Weights of a small transformer language model.
Size: width 576, 60.7M parameters.
Each number is 128 + 32 x the weight over the matrix's rms, rounded and kept within 0 to 255. Layers, rows and columns count from 0. Numbers have three digits each.

# up: layer 5 MLP up, 2304x576, rms 0.0415, rows 1590-1689, columns 256-319
# down: layer 5 MLP down (transposed), 2304x576, rms 0.0415, rows 1590-1689, columns 256-319
up1590:102124100101121092128121121122094137193073111181139063184118102106137099161150145123126121102136144127124107133127122125103049151167135152126092125083085169130091132112146173122138111097136123
down1590:136117118086088133090082163128128120133129092133116138135127120194159142162107196128113093099133107116181151140138136115089157124121120062126114202129170106075160095151122142109078125135123175
up1591:154135129132133128113099158108123110139136105160148162165102081143163121094085143117146082095188103148127120080169100147108168171097200116092107117159135185160123150112096071136088170103099173
down1591:128154083126132041140111075114155088126100056150110146115110129134156141148141053142120160108078117158106110097125161142126188060147133125131104173148113091142101059127195161074085062131152057
up1592:155120137125122100060176103129120108121146126135188157178160114125085130118113102130093127099116176146106133112127141182082130106091142053127154104158151097074124127098073058172126165123211124
down1592:130142152115117170152122152099117179049166129149164132106119141143143138211165147176162127071185110091163157100142122136104141135143152119132158106093136105151131154117126125099127176108094150
up1593:177111138144087117171133144092139092169167088069110154156132129094063143158104147087128103103100087080168132119171116131152081137159061182143087114113147125156124123175062145112117136119141142
down1593:133132147069106149075151117163175162140109170133099179130134133116101204101152083094118114161157148148140123101152081190151113150149128169199134096167087120146091163096102080119203080133097122
up1594:121143098157196132158121163134117159172119154099140139194052188162120178084111117143108049172149077126119138173075093105067134141172140096118126082110112170124112085131150170133127133087086125
down1594:154134123073176081138151180096112099133132138152141168081133133151132173142097091082093129141122153125137180136112084168122077139140180159116120043104155147080122079123112125055096108144142138
up1595:068120131165143108135121077165095207105147128143160106168094151137130113148126127080153131137102134140131076169120186125128098081130151140120116148140141109114133102105173108154123184129137186
down1595:111119127136109148117147097075094159187134149148205089112175136088106114097109200115141135151136153099123138149131140144108126130103131127125136162180082086028114115160082157050075087160147161
up1596:152134151139089167152114078128154166141152116192151143102118108123091101164145093149112078110188155111089152098153138086109159106184164122144130170123121158143113123149099096110146106090075141
down1596:160145114160203106100113143125072118113102092143110115160166086119105145077122107102160091137137126173107092137129139115149122081129157146047146129076113096080093166140095152164075122115104133
up1597:117113126164163128066134177126112116124050150139141102091196191216155110141132191143120122156089182120091139205137146091130103165150121112124134123135135106123130067125163043199106171087136101
down1597:093126186118175153117126084184106065124165156150178122156073121085111195147070139150183129100117159133117091146127163105157152171148140115117065172174090101176110114096140149191150126107142150
up1598:086082110180176132185138130158090086124102138140129107098157165073157138084138093079157091141087123156100075136129172104122158108120137181136164167145155171061097147089141147170081111119108099
down1598:170152154109162148157082153145091115161101140122156140141115122149125121119104147113066116113137141099107140110140133107150148156148135142107126107108094099142098120126161113164105057127155169
up1599:138119113132134087115110169148119044163144129095095083105138156097134145090116088117150158107140173137050071114115136124117069159142117103178091172118117160133127119127100116091137205176157098
down1599:090096146122091068117085167148117169125143216148116161167147085126137168158088123097043117142197121135176107124136074176173149128134099124079118091136056115134101122111099142107121181126107093
up1600:130154133125149114121075128127146123154100122146148158075157146156162185210090163118143165133104084147106123115109135126107135150187121132124096151176215177141158143093133146115148140111098105
down1600:114102140071118156137170142052112119116163173165130077147083122138124098071141071125148144114202147100144130084137122141122097118117103130111162152117076133096135121121129058130096122076117140
up1601:132130131157132094157097160131121140140137094132145092096137165088139153121173080181099158116161139121134116179159114076117206188131096121145116076069144174102124162139135123108160104118136149
down1601:136094141137112154062099155113148126220122091081124103158081125122109187076138130086195199166149117065156120154166102120147094158103137089094148152119156128072148150147144123147083082078056158
up1602:126177112136097095105128169183098114143139106131126112117133118110132177158210115102143135157153102066161128076122121077121117132149123158112097174104109138112208104135191154028108191093196128
down1602:120124141138101094140122094180124130060140119135191150149089152092081104180146149108201170092197089141103120095159065097153106108158129164150070119184108151134143078109189110123097122147151142
up1603:108143197092122151123141127108094102120092159139083103136155106138140123146127140112090054122117090158106173125116154126122094131126106066139131148089129117095119136133111113117142116098141109
down1603:109109126174126096103097123108115143110088180148094131117130099142083123171121111107135102107150175096143122132182139076133100135090085129136091123136106155112112067094164171133115055106144133
up1604:145104094140110128115154177126190173128137142087122129117143115092112116132164127095135151160160179110130094106144151165142121146122094161129169140130152117131156101102092146109094114153164145
down1604:145131111103092160102171204051095199202154117166144175136101177086146138124117157104138165104106149157122075099184116097151121067082157105138104133159130125123106112138057105123127173118201108
up1605:162082146089150145084167098144195131172147113097158101096136166125074172141088078123092187142137103109073102162147150199176112098142190082183161171080167129126151101207121108094116167091132159
down1605:089139129080157163149097140100098163155109112095055102150158111131175152110147104077083215104141133154071151109175091159195107088135089088112115112108084175101151075103117120107097147121101179
up1606:055160092103197096146153101156187135093142126142134134088108070153113098093138103104157126096118131117126166208097140115096168166169155074108165169091129128093109121117108088077101140151115110
down1606:174168150114153098136082102105118094153128140124184106098125085105126141185175133147154155161101154166125134103187103134137151130101077151129177124137140089166161118143157078187173139119125115
up1607:110117166172106139100212098179143103138167161122055129178175098156044119154156109105094134144082090147167155107108116139118138172130158140176085179127132109121078091142157081101097123081055125
down1607:097136106084118175123103106106176081093086122124106104123133155109082077119143160167140104114170140165131139181119107081127135098153116146080148118126113138160079110104077094138165134118092093
up1608:120130141144156137127100135136160118168102102112125153149137168107081180154112129160119127144093157129083149117064112134178092160181120072175134088143151131083084165184140100145101195114134154
down1608:153074178125146100144170154077090170158153142157121125100114109170130128106135133107119078120123135144100065078090084111100092151144148164154091128067112059113148099131176201169102122169106103
up1609:094115129119055177147122158122149117146136176151099074098135089136107147135127177139152164155082143126095105123137100125138076193190145219141117122119049116078125086121118156131110198153135155
down1609:143178104142119121211141129060107135131172173120167123100147147183111084158172140117138143149183066116116161122121118160112090133146128082140070125047152067138152073107174115092164160133100085
up1610:099094097120108078138164132123111088110107106174177116138117135211033109045061137108122038129135155126093061147046117140101086167103102127180187168177139071094095183145048173162162097086141133
down1610:103163170143121171076164118119098184103167119086146165205135114134075106127094149083098066118138130107139075077138092134158104079138147137121123131159113101105083106094133133152127134093160124
up1611:133121112140117094138152141120084086138120140103108092120132082131106107159156134169089123141106140147113090097119141158189103088073075125176110121132077166060158116133088133078140132144087124
down1611:086171164123109141108137188129146176112137151109151111129135138187129144136153160126101127143083134190124083109132126119122175137124189122162085157136159147114103088070169147134172130137126122
up1612:065112083145086118101119122145113105154059118114140078159103178130140085131096123134087058113114139138146103097165133089088144155139145099151113105176058124082149113115157146139171133125165077
down1612:158084157109120127148108124111162084107137139131112156115163097139117110068137126120169097150136134098115194140120126125094062089061107150118119140124174158113111097163099117216088143122077117
up1613:102112129181101112170147122186156117109101108105167079128136090142122132102171187132073106143160120149131119108121147108096138125170078169067110072130144120175131150123115136169132097144098170
down1613:096123086117125140169119112131088171134058131168102113096115154125148138176113134152166095117072124116116091142101090105134133135097131137132170163094170119094128134101140148126097078101125098
up1614:133092192169096154123177174110118089068094157120114132134079125142214149142151111116101188148139159173110134133129165137173147093111119145147112069150141206112107078168128102123157104094086124
down1614:170132157150136140133222112103193125109140164086110136109139103153158151129117145126145163115085110146158158092149201175148149105074150111140151108156129116119112148173107124147131122131131129
up1615:087160181162089097152092103102103119199093161146135114084109189135121165154168138184184126136143103119179152097178162107161144004155096151121137116182068146104149084095117134091139139126122135
down1615:107188160142170098172100099063178153168089141163177092117145133139212108131116114141080119098175118131141125155149161115158114060180127129081093102136163111104139119090160136204146106105158123
up1616:103072099149111052111131126158103158139093160165083127098131160167145157146124061097125149100082100130115138175086153167047149152183137133129152150114136123178140137130138140176148115092090110
down1616:156155093149142153130092172070063175129075114105129107133196090132139156094139106084172066134116144115159116137156165100143154118105228149144098136167152144100165137137121148115161152170182114
up1617:147087120162117100190116109148136127126127107154163137096099148156118168142104083153116145113136145168129067166162162129097078110091154117142126130155148126188160121139151105113146148096137175
down1617:157126132128135085152164137187095119161132082132173143166175071172156139173124147107114133150122184116181114085149115168070122112109147161155129133142170115121125186128071106158148096050165166
up1618:170146135113118167086135119121132108112080153153092142101151129165134140183150108191064197132130095089152167127124096170169131148136134102104173185150145140121130079144156127148173164189132064
down1618:197165169142073112185171189097184148086205172109160096133089089129160162159121106111182154110133111187173117138164100115160140157084090068099172132125106123076130084133093148140169105122167096
up1619:125122133129155082129122120168051124117142170127188194121106136134152112123074088147140132112166112105087110130138119166126086125176126015128115145114134179112126153140182121128127135103160072
down1619:118111096162131124105167167132070134143120112167130077082119113095122125160139115087160113146090175123150080190117127101152075151087143084121150077113083137124188144134083066152135082130136083
up1620:179159123096134109067156155183115191162149097120083075153135146116134183109191102150142097135206097134080049115139093059118084147098142185115078143136150095127141111142099108179155129167135113
down1620:104129149140125125129054116115178080136166086141158138126087063142138153200092163120102047085090166161163121206174089135120138146120065101162087101195151108160172215154104151106129157079155106
up1621:148069143114111105102062138172128115108099166120169092102093047169171137084105147105155115116130155119106116087165111164078118121115117143135187131116107145123104130130141149105053078107101101
down1621:123114209134111130155120122066102135055089142093134117045159094091141141183145102140141069087154163101157176065175165189119146108126012098204105147098098138105117124151119149126038094094154107
up1622:147073126143111129063081112079100112050146129136188142137122118101107147129110172111133086083146130115105089155125094160124120194105121123174122137152132135126116134137135141124137140143104128
down1622:181108135120185122079124180114164129191132139126124161123138074147149111183152119080122153133088134112157106157100159104167154124092157097113148114119133179100129116180083150139084109165109103
up1623:129084094107088088123133056161163119082102197133112120102180156093157150166108116174182147062032141125123070102117151075121128157140088140148165162109142075176135189089168131166125035086071082
down1623:150111107128141117092115104143111083061104123120065146111112126107181158035170115119062166088135080205095177152057207142134143148102157109145177089130137151125136193078126063121121164137157172
up1624:122237144083100128048127108054102147127118154117157132179142068096104163119092041162136113181103102122121114142085138131056041143137176107120115162134083154139156127125089146122143139160151175
down1624:104173122093107106099071118075098103098109092130145133154130097107088097124147122092122108162159094198152084160119115093131149165132148051161099165165130143107074144149178129116110129223176147
up1625:181113115159173140101115104127103070162166164111155141125204161130076072102201113138101116050123123106047107102157111094136110120153125108155096147128171142151133085086145148143118124160089114
down1625:105145112131151140092141130044153105174129142141157157100107071094186198088150156172143150183055160199139188143129140154144183147115175123095155129151102130096154157125052122094141136100124055
up1626:149151104102170132196084180126096172139120104111123126108167106058131085172133111082098146111182189183122136148114165184049137173118121162164111066059099140134140154146088127084121179150100152
down1626:119070141123144117107128089092160130119199117058114173175147124123133121105100159130096145090167108164154154140111111138109067156126152083126173142087135092139105110167050115126117124104102146
up1627:104145134161082071092158190137097161084096146096146118133150152125128178102097085152165083127141111118187047159086171106075113149089136104113181129120109161106095111163133155112100133088109183
down1627:100125147151154169124162116094133121116135116151116120157112085127106142155082097115188174117134177135147121141122106124145165126176093122140117118164147102124145107156085160143155130176201176
up1628:125155139138196121127136171091069068164149087136153125117084102202153148151144168158087120089076189140084194138143119144117107174122122082126153099070167165195122207115095147060047111098121083
down1628:105105138110149185176105112124187039096156110100161178191167111149105137156113151077111091129167125141105114094125124101155145125109158148089164170120134114106119172076120131097143084165106145
up1629:100122152189128134084118137168094124130078117113143195168166100222115142146111094175135101175136152127053146120089128130130062190118152099135092086078159129190129113112146118122109094178177100
down1629:154128143131123126110110109159164114139123131155140133123193055193191145141156132149056178105124151078151085107100146167080116096106137175168117064120137121177058094125143173128126141134158069
up1630:106160157108140113178118145147108106133151156186122130119124145163136155059164097123161114100163055186131136147142114133160215103133058225090183102135122102113101155141080097134124143085160143
down1630:132147098131126061098102137152087172151093141106140099152144159100138091142078078102157120162112091144125136156176144145178194186159110218088131099135126112129113100122078124128132186065123118
up1631:082153132144114128146139087060133164167144144148101163188132104127143167136116158160119176109124126171143116125154150068179145133147184086152120118088119072104114130109156111146137191088213155
down1631:130180094129016131111074102079142074132128127054198150174175139094113104156094108119145084146162097114147049088116133141140186121167125121133197122076184151102076110108084178130092134148121109
up1632:121111142035131165168062073131129106091188131135077181119124112194168166029127091110067194160173151142125095154165125142135158137160131126151132120114141078209075126061128081139068151057129103
down1632:096083133099145158150083159131133145078115102115176142127173127146089118154110168094161135135113116186103155172113219118156183148187107124139101153134081091086192145104078140140063184156115123
up1633:048143103111216148154130158140113139109101130172114134091157117140122090140094103090116102095068095132171136099163133117163120149135188072102099188093161114121089177123128153177116129144101139
down1633:152079056104140186142123198169115066120132109122143146163086156136087110117164149121138150122127070147138130106112135125116164078131154210109110143129142124119172182120126132176140133113143074
up1634:154164111101157059173146132165141134188081153162153090105119161133129135135137147108155171175158133091102149089098168178090107128182039132116125190114187152066165203112074106145101121082131161
down1634:110149103150102114116127126121123133101106114111147134128153095170206060139119109102078155135181125118119170127215117143141111131130024142126162189130162129164116140078119142122096198107136152
up1635:110168132152104103057135121180084118142114148089113157140164061130134147126037112103112203117135112088112099175104153195059100180118180130134147063151073110156148078161104164121175153102128098
down1635:144136075096057206158149180132136074061064164108122146138059047080147146186165131072132163121130158136115110159144160182100090144151049186096105137187130116144155056155133169117164207080159134
up1636:142136140138105132150179117046110134064154110125103117143112071136162113126154140137082065173155186133146179145117135141104081142199140095091082134148090096139199102124114085132095113138195095
down1636:126078183112108169074132212144060156170144160105120172121140120115088092156093156113146109140104102203126172081157121158149209120113115125150139121078101141119136088167130118129111124105134155
up1637:161121099097142140191175146126129107106091142154106079128161160077139151191186132133091104122107149097123171097156209102130145159144144126131170149146093136104183079105159195097172120185187116
down1637:162128110186064110071144104105118136124073088110114112113154172055116107159155184104108106119073164087125170127163141137185100142124120140147108134127090139192096093150180088160172099127125101
up1638:128113124134110110099163161125143102173173157163127096140143106147125118164096097140107216136125142114095125100110153205120164125119119135131168151102115146165152145136082115157099162162192149
down1638:148154156166102158129142165133130148120152151098094158134142121072075147091116164167136121151115141117128116142130125103115114171142165116138087135171085139117154124125124130122144098134164149
up1639:176084076120125147130126127127096160087103168176162164149127165138141129136110141126125128141172122123113115162111116097189112201091209133136069084126094104133102143104136135068112143119135163
down1639:102122061147072187120093127201121146138119094144173186165134134137111093179127143121118164122081127095195158133082177185131146172172216172085106119118109119154105120118142148197151134135133153
up1640:066031160136123127149111190124124105115066155145074158067142181094113162128071167149133115123167107149137084132160128146075103133214107123131144164125150114126164149095147110140101127065101098
down1640:113158110137124046129107166179175084108130123079181052093138134113154192130152179135116118139140178104151130069141051093099092094199110071080136137181145121098146064100172082109135128160114109
up1641:143129051149064074146209056147114150092069127101115106122138124077170117142062114110157111167097126090118127138128157112102132078141089174172139153117126113116139095101132150130148145124138119
down1641:132127181096133155148125143100098165102112149088083151229156170157117130157141156113114127146113128118131155164200144149081185125220090094112119172112172085094103115069127167146114173105053128
up1642:107149136120071125062097151123140090164083128178164140150099134111119145109152128190137110133091122106160079098189189169099129152141073132089118137143135159117118117146107061151113128095172120
down1642:128200109161172161164098106139101151075146105077067110124140100124145176149138127100105157169145135114086172143099131131143115111121147153158135113158101164116129164138170194098170143130104106
up1643:134089091088136129156108126135102096084141207118180151150125188180186117116158097129110098126166122239102117159129206129068090114172081170174169171130124090121125116121194135109090098132087107
down1643:131131128085104111163117100100083127123182108129156146166066136147091129084150153130124142145127167134160093115116107138109146156149125205126163150094194157064140137132161091081133143087119160
up1644:133143103102104178176086154122117120055092050107088145169224089113105130112138101132110197172084072142118157137128131104110117126115171104173149105121140133105189138107129102152116092131134202
down1644:099105144126141162139197045092105153132094123123141145099105114160108083139118117148170155162137120114129177135127133136133140060148120134114186099089143126067170134139129125128155082115195123
up1645:135166133189126148223158155109161077129152143115131125057140161111070091124144159141131133085071161142103066110118129216100148142148029147118131153105080082145103096167146161168181131111111134
down1645:141141141149135199160129174062084076117117089148168085144186199117110120125114164134140201117107138129100150080182151209146230128134100136077130162094069134107122146116086171087095117104117114
up1646:147049151085186124107155113111165079139171137221148160106096141095143138094185142136132086107162177098055114176141087126128050135143148153149177129131169187145148119133105107090031182126100127
down1646:090070135094101149129202047178087146155111084170212166125074123168082091129134136107160118093156144140126162090102148102153095032127132100163143101092146143138045110182103130135153132113099122
up1647:081143141092159121117120157128133159147065138129142101102115129087131160175175112110159099077107133116134135131122129123124110106175079139144126115170153142084163131139120068162095143169096104
down1647:121138118171088107110173125122176130165129124102139170111127179124198158099139121147136117108178077172139160088170167150124124163108129132155083103111125133106177145083112096125091161120089135
up1648:116141124147117171133110154132158136078137145091059135059128124176184140166099114134092150129124107108186107138135123205124116179190137145140062073223068098113128102177159114112133098100148150
down1648:097169166129106148066095098115110116117166131076089096120125147139106099140122084108075051072134154088133096134109088150171141095061082130151133110163187074107110125110107144141147139133142122
up1649:128146168047114127107131042116106110165117103122112201110130230127152114159125157085131137165133156183124203154139134144176089132110120090170179126134175099137106119107115114080082121187137126
down1649:171124128133142120072149188137145130114161187177092091160166122138116159164141158151108116135185105147135096117187122156119187121171157176125091145160149103105194115163148135149117164093159100
up1650:113087136137128148115114111160143119089106112144088114055207126130109150092081139106117077220148133221184200132150117155130081136129071127115114137162111143168088114054152162118128169134180193
down1650:098053165122118138114157063190157171086126049146128111124107144170115140135147143128128068127114048141145104128149093110179107123144125128110139152132133093118047124149096161140218177089151150
up1651:110155053047120094171137157171113141098097103116147136092136127130111112118130157081158128096156120110089169103112093110083196118154125169144126057094132179118108156139164138124160106080195142
down1651:172144088095219122155159103132146139157110159137096151171131125113146111125169170095063233112097127125144118126126113087104146152135094180075097150160151147137132083092131127145099163142119071
up1652:084102227151167141119075088193218170132110149157107109071130121158091130060144111135125234151101138129119096124117090165105104078101142153065115155173109097134125100125132162158131173117123074
down1652:101134160086126114143102112142092140139163120145179157123137077161121149105107128064132126175123060150163102127088132165129149125167110079172120122165100139093169133165128095074160183195182101
up1653:088144120060099157109104116148126133146100177086139132092139153089063107062104151163145190050140111133184092111144103205184109160123123106112067150096156133087126123112152089121084115123126101
down1653:126123176127192139138135211075149126099162064118116127105122184157158144176091153113126097151087116120131085132129081104084130175053146138107147148157141167148125154168112097096137108088100138
up1654:104129153121145136134195085214131125168125131107092110131134099122131117114132082102144134121161112094178077142128174154104160110140112105068092137113164112080120128064102128158165152084160112
down1654:164143129138102114108194066115148145144158151206158131046200145182137170171142121192175182120121140089089113171131159123143188179149138142101103123132146129100182123135110044120087117144122155
up1655:121179102126129098116160148153109131185121083145072098135123179214150172155087108118097089129108167162167173094144091175154160174199120091131100095135151084200116082110168174110118129136178187
down1655:172163188211126136100122184130147132134123111180126115090119128153115141166075105118119214188168139156166111119126120177075186132151150151089063093138168171160113072096156102159125081089145176
up1656:164108129118164113163109089151126142072134162114096151147121077165151149138148148089130193144093147129118156101133095246139198133083198172135162093153146123149130114112178098148094180091077121
down1656:137121135132144125120126107125114096121142138121158161138107122128105154136114136145138131115150131094168158164140152126150114161089117097094150136113135181118172095151126127111120124121138117
up1657:165131156156103135133108098118152173142166129126121082169156007120111154120129144091114191166138147074127114135122113195106183067090057116139146112055162107185112113122126128196113104133106131
down1657:107071139025124146161137185135089097074152103162141125120155121180156116100155091102150042129123084116125124113178191109164137174158140111151136166074087096164134093140080131108136143154097089
up1658:153103112169086105131134083102108136071133107165096189127170133182153081105117150136142143089143119119136125119115126137160148114148115069112169136125130118111110109120113118134079114125139153
down1658:139136135156111093125096084125121161105167173101103085116144130085130099146143115127099135108170113077122109112149133167121090055133123124111115100143105166125150154092144131112188183147113104
up1659:158141118127095057183148118139183082116129120185152111107140132133121138149142103164125143108120151113165121206170119137124083186139088108107132146118104141191149155143106135149044165154124134
down1659:144132163149169086116123093123155172127145076152120136141150103099160104105121135102130065180202140136116100117100124114131121123187135091095134169148085115158095105149121125093134135113096135
up1660:115155099101094147145128170090157109121065193108150118121155168103133079084111119148075126155141128091144076121103099163137126239062081094109149147082122142116116085092112114153156122148143131
down1660:118142145123114128176124122091076181098053131136133106116033059182059115140120125163118142137093133174084131157030108084117162165122101104134127133176169093101097120096132146091138177101091090
up1661:175162134170146131062116098135151176070178137129222120152127136142195152128083097139135147138098119182119142091119157154138094117131093122145156149101132160072145115074162140171155133117089111
down1661:139149135160137065110145154089091174093142114119198117198104121087089098104157135105132160146162112114111124127142207126101124098092090151142184159033153156157126075148136134154144079163152112
up1662:108212135085142148113114088137077078080103136127106160159104124234131197102105130128059122160127123098175055202141182148142127190111130137157115118122142187158139116132133131157115134094149179
down1662:142136175174130116106135148067053105131154088132139197132133125105132161160093147149093107173187122102090107142070141126111115115101167171133161150122139082116165103083141166197106100128152116
up1663:118097109138220125115114091160115163182127157153120135170113145097101128146146120127146086151103139070141117123130156129124139107139072076107091168116093158120170114138073055142108122053099153
down1663:119183123124087084141107120102112143143106155180131070136135088143120183086105137125070186159098133108104099099134096195074089101083158119130158148148098128145139133071164142107151081137080096
up1664:059139149052108118171114033173119094127125127140136128164131149147127207117140172182070138141130091163163157126140054136167126135114176119138072215122112077062123147129139104179191128118102129
down1664:134145088105127123151130103103117132122161093149105133130185097103121156143114161120130115145163169104075194078202098155183121160104160124128122139166152095120091127077116121163159141123179116
up1665:130079198161104148074128141144172096155209136240118182120131123152163187116138094142130145102090149105072136070114164159127143102147117141157101084139102144189131112143074134133083138128137105
down1665:188089185177094145098107135105194165073134106173125114122098083121151137103150095159072160124148075123137127114196122108199151089082038122113112143137091177174101172098151101084108132124081159
up1666:143114129132099063156142130076122117122158145163164125079109066157122185127142146110113101111109153103162112087147112079148163177138176130108114136122105144137126151134115182129148156130116125
down1666:164131152104148159165109178175156110130078085159117113118110141117119095135118157093151124154131108115174130149088175132157143169181144153146115136084117096143119111113165106163117104093182145
up1667:120161171129145166140146147144076079103108159160145136158084135159144166155076145143127124172162151105170108182111124117105133097122142115090111144144095086138130128187105138090143093137093126
down1667:122180177126158148146149117135072126108113160103157099113168159221111172167138107119107148151125184137130180129101132097120114108147110130163077126157100149105136141157165081123146127139117088
up1668:157132115152098127149138111168140091129072159127113136095148110103137133123201132150138120112125136169218124159071120058188149173136159133149115113178106123153107155228182167201204122119132153
down1668:067062153113158144164155147169156123127131103117090053136161131139144186138063149149092103163099130155210097151122081146120106155126119113101104171107089126173086107137154166149122100113134149
up1669:143146140140172100171115164097164091127172178079092143142120152110152199175169101164145127160136081150145131112120104113121140068160206120165146134109080083093070148086134099103060091163108102
down1669:114120144170118120116172136069138146182074147060130049150115122076122123148120110096143112152191102085096098140119136158146162077139159107202124140147135139093078125103150120157113081093154068
up1670:096131199113147120130117092164119124175144130206008127099111153060172104111160103104071131095150184163095115127135085095107141097134175132151149168127097157128117081159184099115137152159136121
down1670:175087132109142181136076039085120191150178179147142134108143115164136142116136154110180127129156189149117113095140104179150089096168159142120168159153137147160161136152097082095121096191133150
up1671:110170087122105063124092119111075112190098113093109119102103169150052097121132147118145195108157169157128139116166155110150146153148099163144104120121119125131107142131101142142081145119097167
down1671:106106106109112153139186134152136116139145071102139122129153143140155140126107053169115134122102140099136144117096069166138111086190153052157158114080185163159094132102098130167120099084115110
up1672:089141078112087114146144087145129146130065175147111102124147093109052089087156135074143150152148220134182151146120089099118167131084088134152086105113112131134133145110142158123254168088117157
down1672:101148104135161143122138081147077109081117131069146144124139103090140086104190111112116127152160160137185131100169125196138060132121132142121123060145125153127149159098124184166148170117083119
up1673:090045137124176150158113122158103071103143195091130092082086124104148129069120123123077095156158160118140144087123155111119119123101083102137145102152130128116153166133117141132103192156097152
down1673:131122143098090136097099124179135093152141169101116128183132104103092142136134108152096149111147179101151072080117163092124125140110108133167063089078094128054103158120104173153145142140162130
up1674:137119156132175145180105100124125148137070141151185121103091139110140170103158140164131106099133121127116078135132171121133081172125171143213175078113103091166157119124151094153131102198103126
down1674:137117144122089183129152139220153116169126125110091121138107158128165135174093129150131137137143091138126109133131091179166171157132141134047164182146073098113081131134113160157097110110147118
up1675:092090062132083083095101102155142098166115111173188132131122186177131114178125133179130126112125123169098077222199143204134091115089162090157097101130093069139114092141104127169121109111050199
down1675:091144156091037079068183184098192122128199149113161058068169057170179092115102128119101102152154106143075160146186146177077128137075158119157177126095131111135090168102143090128117108158105139
up1676:178112098152115062197180130136096179105117139081140089179140075139096129127112072145165128108155169106090152108180136092182095170139216101101175111173111143119130105187135159098116108152093099
down1676:188080079110090141147141115145144169139146174088045095086133112230176134123089170100185102122110127117110170150110142103144077160130100142047105112135155161065136058179180149138103156120128053
up1677:169147174128114114113101093143138125108056165137093126134120143139137176192148092148106121153126105176181076079106133095142162148127170200130144142104218186118121181039144194134113116211084091
down1677:172113143145151132149150125104154139115137203158117159116113086099138151098137181189147088115119116184072093073145127190144131139181165062153118180126095174158133118073133107055186166129080151
up1678:170160188127123152070099147108079161156144164134147143171087098100145122168107151173171049138137110112138173132151149157089116150127106145136149093095138113158149117057123138138186171107130129
down1678:169088169145172087104101163143178155134058131133126109086182173163126049099155138166154120058135106138172096093084120157177114142152165135109119111087135059145121120099118111116115088077110166
up1679:072063189177113154101136146141151132142092083098058106142144084165068145148126132171094094143087172118157090171117160116147167151074141118119099126111113150142124151144174122025148110110144127
down1679:171053206072110140096076167086102177140094178096161181089103101110134124151140118127158097042119072131249137116192200083081159122132127107118132114186086158127116097157124162122105121157194093
up1680:143149167151144083142130159141192112203164109105122130082135157131144155088139149230157172097112077179138099070090149090168204161105130139115134102175163099145128148153122117189127089031140125
down1680:217131131106127141112200181124131124171113149135128087132139168097176147099135121133110118193131073131123135113106157088099162103113145134157145114194038089113082149199068146150169103124184124
up1681:164149145115134124191112123140136134116119094102168140063114113104099144128134156147180118084165137167060145121117167161186132152145153130087118122121151116106088086079144141083105164147124129
down1681:152084110141116152126200082116098102205153083148155160125145156096123198149108091202124145111072095101046123102134139097172168161176078150114136166147157164151114156104108188119123130086095090
up1682:088140154166122135108114183128158118080102169144166119086139133143132110101118127135118106144189128122120080207135111081129180126105128138140144150131076074129142088101127116165087172101091122
down1682:113156134110094139184091176109158176096106099122101111178126162155120181171118132153102042130151113139139183126121148147124121131093058119118157141166067162092157133150129106177123132141174157
up1683:107139057082130144113107140134098092075125111122135172158163149078124155093129112136121136126133174151172134141112103185087128153110134117134124095087114130090156144130157085100154079114147112
down1683:122154086162140173115173186179116109144135145151126122118088122177152131076102102153095108150145123129104195157105085176105197149111170125150087159103157046093180106085121078146117101049130078
up1684:083149118120167148160142138150120052122110186111138131160141136108085096118103103128082102158095068110127090114175155097138148085157059136095071144104092115109137131160121121107118098113122158
down1684:135099136144166102117166114148120155130188150099130085139146075113124132118075134115086120034112074163106117173150121098126093150144142140162174171109130128209164114110149074144141106143207105
up1685:079113158133145158113054080148114103207134150108175143168127144115152125113127091124096124141136121140104139069150108156097117116179167158080078100148138124072118139139108181077145149111170135
down1685:152106154045149156132031128121160073152202143165147092133146186183189203173161092035111127128141145131136081125065098171112147084133165112163133125122112114059094143094073156144147146123121094
up1686:099148145098072139107138089183057099167124105138111115167131092182166057092123133119156147112180173142094130169116137152090152175190108163135065147118186168114129185137125101098155169146172158
down1686:193076144096168112186161113058161127109180210121199186110107150136137142191165130141154072127079136180129193092128140100182100148177186089134127104082132098099105140134210068160122095148151178
up1687:130149142150184093149154127047157157149081109133132112118090134095183118122069176113140112130135149130134103119093131165098075167107151106146110140174111136109101193135092164094127139105071123
down1687:126150144139121135156138113142153096129147118106111141098126121137134141077139126072139101140137132121131099183152113171129079114087077158159152132120096107110155160126172118165109103101086134
up1688:089160049164132200138127115116228128070106156141141130197121155154172084163129172121171126161143116157143118070134165164147123139149076087118105135147129065114181125086106206130056107114154100
down1688:146085131137108230176129088142084080072140233083113152106150119153089134093160152153158149199153150180173120121111114152100113149083148198156135104139081158130160145112168052100103099138132131
up1689:081083148105104062181106087115053183152109198117120089127177092092163194153140136125115122184144116165167054149111121132164143136122111166150120133147118146129151116045115151175144155160097115
down1689:197127158132169086102163155147170130079134096127144133142097127140122114059155127088135057163111085130111165170158152106138119132143181120121166156132132129173128092169079133122142167184097135